Weights of a small GPT-style language model, trained from scratch on English Wikipedia.
Size: 14 layers, 0.947M parameters.
Architecture: RMSNorm before each block, rotary positions, no biases in attention or MLP, embeddings untied during training, normalized queries and keys, shifted keys, gated attention, normalized values, a norm on each head, capped logits.
Training: a variant of Adam for these matrices, 9064 steps.
Each number is 128 + 24 x the weight over its row's rms, rounded and kept within 0 to 255. Layers, rows and columns count from 0. Numbers have three digits each. The size before them is the row's rms in percent of the matrix's.

# up: layer 5 MLP up, 256x64, rms 0.223, rows 114-160, columns 0-63
# down: layer 5 MLP down (transposed), 256x64, rms 0.231, rows 114-159, columns 0-63
up114 107:136106153184145131116125139157130181126115153142097141116131101155160113143133094086158113144121133106113110118086100087129150126144139142134115102123133094140119141112155198174121129115169131
down114 103:153157101153131132122118096142113138145098123114119140123128144106179094119121123078145071156135142172142111125150128106143138159147151145080145137151105103143119126155103081104143182096134143
up115 083:080110136100139167137142097123121082109166098104113087133171180118140102133141120159146139115130092110115154129093119156148095153132171109116098114129119091109117126131145123115098122163103151
down115 077:121151114155165105134140100167109113100139133130161100149136140079081151120122137160108108161127159143145140175136119104147145109136099146122138144115117128147104118142108151115152212091126123
up116 099:123123137102117112105137093134120118127107077110104124110132144193135062143153109128125152133117168093088180122107079118128153158080128161127124118122136109127118128132100145126149108137103113
down116 096:152114143104129139142097118076094129187086123117137116125128132146135111138112147098092133107102151121090089138114141135100110097132140156141092148152094145130099141160163119147120178114082114
up117 080:115104178128121151152132102162159123112155127074116112110148138116128108140116096139121166107146110140162131169142152148123136159124129141134081143125169152147120130121111165097141106089085181
down117 077:139152151152154128142108091115146086068125135118163156148106114118154146144123153135096125123136126106130134131119124142172111100134093168129160113124096107133114081076089126147124167166139102
up118 091:117124161135124133151122133112131129145103146088112101123159135114147115133109115106142142099102081079092133151151110137145163112126122128096158102171100140058118140117167096131116114169087124
down118 090:110149125140152129109101169110128170137159173092109082120138156104110117183139100119113127134085128128157131141131089178100107118103114122145121133131096150154119167158158098122130104117148108
up119 110:082090128136095112178133137174139119118157106125118150118137124157149119132139114149136132083131129149114129126080152108142127135155117098174137094125139078107173137166153145115166130169145137
down119 089:110140096137101073108145125153117154131173125165179090119142136142132099157158100121124111090136135161070119147099116119113131123152091118142141120149136102141109105166145106141154154113121164
up120 099:118122166114146149093074144124093065104086144136134126103140154145129123087139125104107178141119144102116103154132178113122127111136096119142142120118170087132143167133121146139112118142130162
down120 100:130124117138116153102157100132129163141152121187135165121126124149106108122106165125087101118102154135127165085140127109103070083147091155095127105090142141123156106138157105130109106139119128
up121 093:158115158149107109162098132120130155121141120132130091139142131120176092077114112104114163172084111128135141156147167127150133100128089121147160115145129142130187149108130112134103148137146173
down121 096:143133112180111118102150118123126190121155188068147147122142128092125158140137138145136128114147143117178147141127131161107124092116093111148104152129157135127099114101123146124144148102115170
up122 090:118099135141122150114148096083089106116113078149116104102145128161143136135121116085153107135145133160128159136104167115144110089078116152151110131143141104107118148151156149087088101118104156
down122 082:117121135109114141118121140116137082147111135145122142151122069119094136127124154103121105167115142131115145183142162166113117112124094162145094122139148112177095077149112146095074127135111126
up123 079:136126146125115151133147146128111140114154104115112111177095178123138132126161112162124142125136147118150180147135138178166101144126182112150126121089140155126112156162160109115097108177152119
down123 090:138121104137120109131167132127156141168129106153131106140133146072086150115128109160097106128092124127133144133117186138148135124102168099169156126092114138105179134117116123099141071120119146
up124 096:121128104113112124114087068124110125120108110153123142136114118146153145094140092145136136163141086112126108136134165154108123117144100128190138117131096136105119178183101091125133105165143106
down124 104:120147102096105107182141134107077138131161107121135108094131117079130116116114092181121143121062133134132146080134128085103137140128158134145153113121143143147115093138127141139120099158143109
up125 130:124135164136128154149113159135166122097082105120110132167126123158132134131092088085147121143101108102137120136127157170122087135113141121143085123124091080124134151158122175152142101151127092
down125 131:105162176150100091118125107092100086130111087160131159116132111111165100153128143103095141102124121110169126155140131140142150118144086135178139095159129105126108129140106112135099110154156104
up126 103:129121187128150160155128126152142152122145078072118137166125128142146117120081127124134165113104123134083140115124107145120166145146169128144086138109156130144126160117093123092082121117118106
down126 104:112126123137107138138174123118158138112142150090134111127111079114152147115145103170152130089087166148176175129128142149184152098146124147167124102139113138116109110117108111141129168100125142
up127 099:126105135157105115103118119115148139106130130104118134151136110164139137120148109188136138136129130123104155121095126146121136163065143091124165182129087092123161135161102170176133143124124102
down127 082:135156185123166111122101091157098125124120124157144144118138101133170187150148115115128147087145112080141091161138128137143130152154104137118146123148147101125094117153132153103127158091114158
up128 093:108116130129170138159099150100075128092133122153094104130147149159137125114120137146126128110117124165146077135156171106145113161152127089156130120107109154104153155144078172115148136129157107
down128 092:105116125171182114179113104127106130109119163132178106101104109100137126124142144113140091129115183127156117106167127140120162137182141143148117144098108126140130088124135139130125150086104110
up129 103:151119137081178125157139161116114126106154092086126083126167137200138134134093105106127121106134149135118150097132147113098107120096100141142114099118146127141165150128114115102111117158136160
down129 098:116133099082142128101128097106114151138128148146118127117163169131125094165139129099149111123148163108099146122098121112073191134157154131120097154172146145133119118138137127156087167113119106
up130 100:126132139116185130083108098119097086129165163105125091176143123144130143145139098114105182121141118118116128143099144144137130131116133148150151119142107121084100143125164158148101077141103150
down130 100:150112074137151146122113142148159074184123112131109142140124134132150149142086143147146125163126155124118164092146101146123106119144159105117149118153107105122110138095180079124126128114097159
up131 084:131124123106098095109082108095102175133138100099129118150166169143145126125162123075134149105133086166096145114111113165103111125150156130103111107114151151094164122143145119135153096108121134
down131 085:120135119143106155102080140107124146086178125122145085148141130110173100164116115117075135113133139121090111151126160165140129148118083138168102106128143156159104116155142153132139108098147136
up132 111:138096161161174113117144136151156149126098124135127097102128133113132146103132091138152135097099099104169122092098168120131128160136130167168127123139114125087094147123090177164121119154153138
down132 110:152104121119146127164153121091132159142114110116150114127131121171071116151141134135086109138140091179109157166139153122095105115086155140130108103118129152174144102099112143089119160115141118
up133 097:153097118143130108140119119109114155095112112159118130142158135186138106135148120171155123120081164141106132104118153089103152130128110155160169090151131111156117150122159118126170087146170125
down133 090:133133104133154143122121135101118102162116082152171158115114124136091125146155115146106144116095133204121135125133108088090152117120109134144138178147124136087144154117151144094136079152111127
up134 096:144119136102138125144102119105138118120094125119121113130129133207122131134148123112107124109110146114123091106172151140147106141144112138112140113139143111101145149163142220152087098114114091
down134 094:138075102114110210099141118145096074133163156123139136125130118116110132129105164176113134126111108142162124132120126171124115160155124112154160135105168139118114136154110110146156119116134136
up135 097:076126133121137139144076151149096087132118155133129113150119136152146155109150138132142173130174126155109164162156138157110152102138101170158145135126129146123142161196107113125114116116137111
down135 101:088122203121143124134145094130157099144140135096095111120105112085116178143139124143105149103120122140102137134119134117106146094146127156146149147165162122160087109118117143132165132112086103
up136 124:087135134140168151171111095143102159103101128110132106128110130164181103136115106101153152160137110124072126147103156140120148112121128111141145159133143127137100136088122165091155087120099127
down136 110:094094118144138121165106131146103112152081150107139146108122128124119164151113130117128102142168181133181118114105135115118104131115134101121143123114092134108154161117112130149139178095080078
up137 099:121132171093119135126113111164115165081107145124117123140132102137158130087123120108161184150116159119120147107072103134150115112117133137179158145138131110102095128170140134151106125178130142
down137 096:168124155138172157142105136109134085147098153128141164137106133086120135106121141122122127095108141145120133142166173187126119107094116139121101114135160133094123175116135096153081158120131103
up138 095:121100189142134151113115102126145152134126112091123119165131117152137117147131083129102160087167092128147145139148166101145138182154099151109147123129137159128153165149134140091138111114111088
down138 106:115103133132143153127116111131186143140127158134129127126117102095135149161096118114143156134121103126112149138157147148111146128141103149070138100113073131141129053135145088156170123100140101
up139 111:096115127100113174132100100134131094077154121072103096136156147163159139118105095105122145127082132178122126136111134145131103097111171145139127135160142149112137134099132101134124121101087129
down139 121:141133165156130136127153095114166109145141154078165124112116168130107118155122167130081118147151166126114129149133093138136123081129107139152131125157136136111155136085115124139149174086090099
up140 078:131092154135109155136158143091170146151142119117111100139118138138121120106133105108131115120137147074161118145098139110128117139103143150100132171074096093121200137141152137096132095131147155
down140 076:122112178097150172111137139097109113153130109119174137101095106088056113106160114113131119100129147142117132139151102142098130091131143109151164147127092112143120141138128131090110169137117108
up141 074:090119146082098122135094117132100119136154095116112086130114168117127136111127067168100142086087140120107131137097159125174143142121134137164100130152143119159105125163117140133111154097137148
down141 060:118119146108099090159157127142117135125120132105125113100164118108095131124124095082176158131099141131126149131118130131181103163144130132127128137126117156126105131129100117117143229134106107
up142 117:131122138142140142163088127159149170102147109066106124108128092140137150108109130087166161105097116143144120135123151134111135155094167132141084142139147100084166133131164127137104111101143145
down142 114:157127151143078137147113099122141139118092142144142155098124103120199144134118147124111146124133111094132116078145143123138142082162102106125143119067156143163142161109138173133135123104128122
up143 100:108095100143132140146117132111155164134106088086127114127102146151162124150145139079101127141128133092159129118111165116166156165119165110122104168137107122135147143116149163132074110129177123
down143 102:142120085141123125084138129117165172118154117124180140125092114121142140168124116119128133137078149126112120135173110088179136139099117105125124143120163105154183121132138184132150121138134146
up144 106:130072127170120110099121159137155125065097140141111127095127122147135131096123112158157118141139127133115099084150153150146158103110124136120153101107107122154145141189166159136104121147133157
down144 102:130135135113076133117085124132132141120133157122114110126114135102183136112118113160148115126118136198103134110121163159143122097108134148106104126133103152117128158151135154100079202121108118
up145 099:127112188101117132161139141166126162112133110072113110142108148125163126090133111116127156079096148140136133104166124163122119192113149108145152119127119111131167110134134154149110095132149140
down145 107:155107111103096105095114113074121142136162133167129139136133121114085097137135139078110144123121155137107137101116087120137077161102075123114087118090139118135102111140168109124126121103118144
up146 118:101092116129125113111136109152126161123124153140099129090107115163163129108178113117142138143113121151078145115107140135167153125133123126195131122112115155119118143085094161118182137167150147
down146 112:126131139086115101144130161157107161103156136159095139083121107109156106145131131117127113120171123120088104106157160155136102124120157135131131110121093163118095102120075128066105146121139107
up147 089:129145148116152091121145152156118102162123182131117118107140117114160088096128081102131149109131120151139119140149148100148172099170125154137156195141127110114176157149126129146129109144131133
down147 097:099134124081084135144139152082179133126140112112145153109122133149144160115156138111168120113111088109164134118081127095138118130162145143149158130073109145140151141123168125170110110130146131
up148 087:129098150105127087097106120122117105131112129157129150115121161171161099122167149108139125139129156092106109118151190127107089153149115117195142160117152121125133141139101153089140095135113137
down148 083:140132127121094104138119142124152134083124127157134161099150158138120106160147127094148139100105123108110091100134143111092154104172067119127143144146134159127123108116115067139114078135165145
up149 100:100107151174140132140116110118149151110093177154109112102139099143157078123146120084176165125130103121097165104114145107142147122125160119133125116158105099134090134105094151133100134156147116
down149 098:150156129141115124130150163135123125116094084122130146138133139115106143101126109112098142152149118141125094135164120083151122129147142116090120148106157147173149106136142113120165225161137118
up150 106:086108172139142134159104104140107117115140097114094116108130108140137098112160119088150120083114145099146072133129148147160125118098113115118105151090147151153136138109155145119135065110141098
down150 107:135127132142091149164147142106095078205111141145144143108115125119100171143167183136146112145158144111152112152153119150164111129162149154094111132145103127126113113124129150109105114125115132
up151 112:119116143126135155132159135135143161117106120155097126142140164147162122081103092118153102145089135115107151136151127097180124086098145105133130117095096056124128134099105138121114114134089105
down151 113:108108090134097145106090110126135143110075128098145075141137126087126103180094132165144107173135144143160113133100101126134108102135140175111142136105138132149127118099132127160140114087105123
up152 094:138095139112132170133087132145090141121105141088118106128140102128160129130139107162130139107095103134144071094113111095169091133122117172139158134129190117127145138165082119123114109123125122
down152 099:135140148137125108100188119156079123130159096165088107109149108123120160107132107129091096117141108106109162164128148164126165175153134127153136146155097145142148121132100159105115148142116147
up153 087:158109120131121146119120160110157112125121104083137132085161101163135155132087082122136138143091183157119137102129108105121132116117089111120137100146146149100090147162106169157117097108126152
down153 082:125135133171100151147133138103172120149153130118167174090136095145067182141106096125121099156104131138152167114140105099132120120136095124147122107143147099140109143138137154149140114094100147
up154 094:121126155105173114141123137146139137110102090140095134123119119122147146107137120089117121149131161069080162168103128139110103125122101060124134136097156141139134142129127129153144110102127063
down154 096:138114080152125166151063120129132114177132134113141124138103137138139129102117140117130125097151168103151117157124132150187134120123100145138114119096112098120083097150122151124140072089110113
up155 093:137136108131157146102130140142114161130135140086102107176160094140131128163144074161145121129106115117133108116109153175130117118141158114131169138077174134126154162116170117164107118105121107
down155 096:110166131112160132148147096141124142084157118134108116084112141084161122128140087147102129100096173113137128137137110154159110148142107162130102084125156081112152133129099090110163119131109150
up156 110:110113106129135116118142145111082128107142135100128077137169086159166167150167143108162173138088102132121110161119157163138112105150158098155117136135105163125122142134169153124123117125154125
down156 109:147094121135108132114140170151106149155091125145146102106115159133130115154171134139133152118117110181160159069126140122135143111147187138110099122123142175129106133136142153124127174164132101
up157 121:124112145122133138128061113141086106137099176106134129122118149152166099145180100122101138119140146107111137133115108149101138142080129092105150176105164153106123132113147138117147104126092098
down157 082:135089115179138120130159110140108093159119157117198090114119116128132100158132108124076132136147125139109131107107113124114135148133101155107138099112120116133079098105115122123149196126115108
up158 099:119110079153130134141133129144128134077164153127124095153139088124142137101136136173164156109101161160099123125159126141130116101115155125122140168143090158100117170138088129133120120147090172
down158 102:162146135162129140127096136138129160087103144139161112131113124135136119149169126130135135119077148113140127157171081157090099089161130131082157151134160130165133130092115106127144162137170124
up159 083:121123145124171126121114123158141178091133113110114117174090084122117149118137109139174110132107139132123121148128140129134111089124082152138103133129141135150163183147113154163107107094077156
down159 086:152123177168174123119151118134107135107135096144137131144123143083147086152116171092148142120148091154145094164113123106123144086115090151099153094105124125111119144145085114118118114145143098
up160 106:125122161157146116174099154139103113121125107117103101089136117157138111140114133168107147125132109114167097123109125101138097127148133151147102127097167137119138169138146082101087073119174114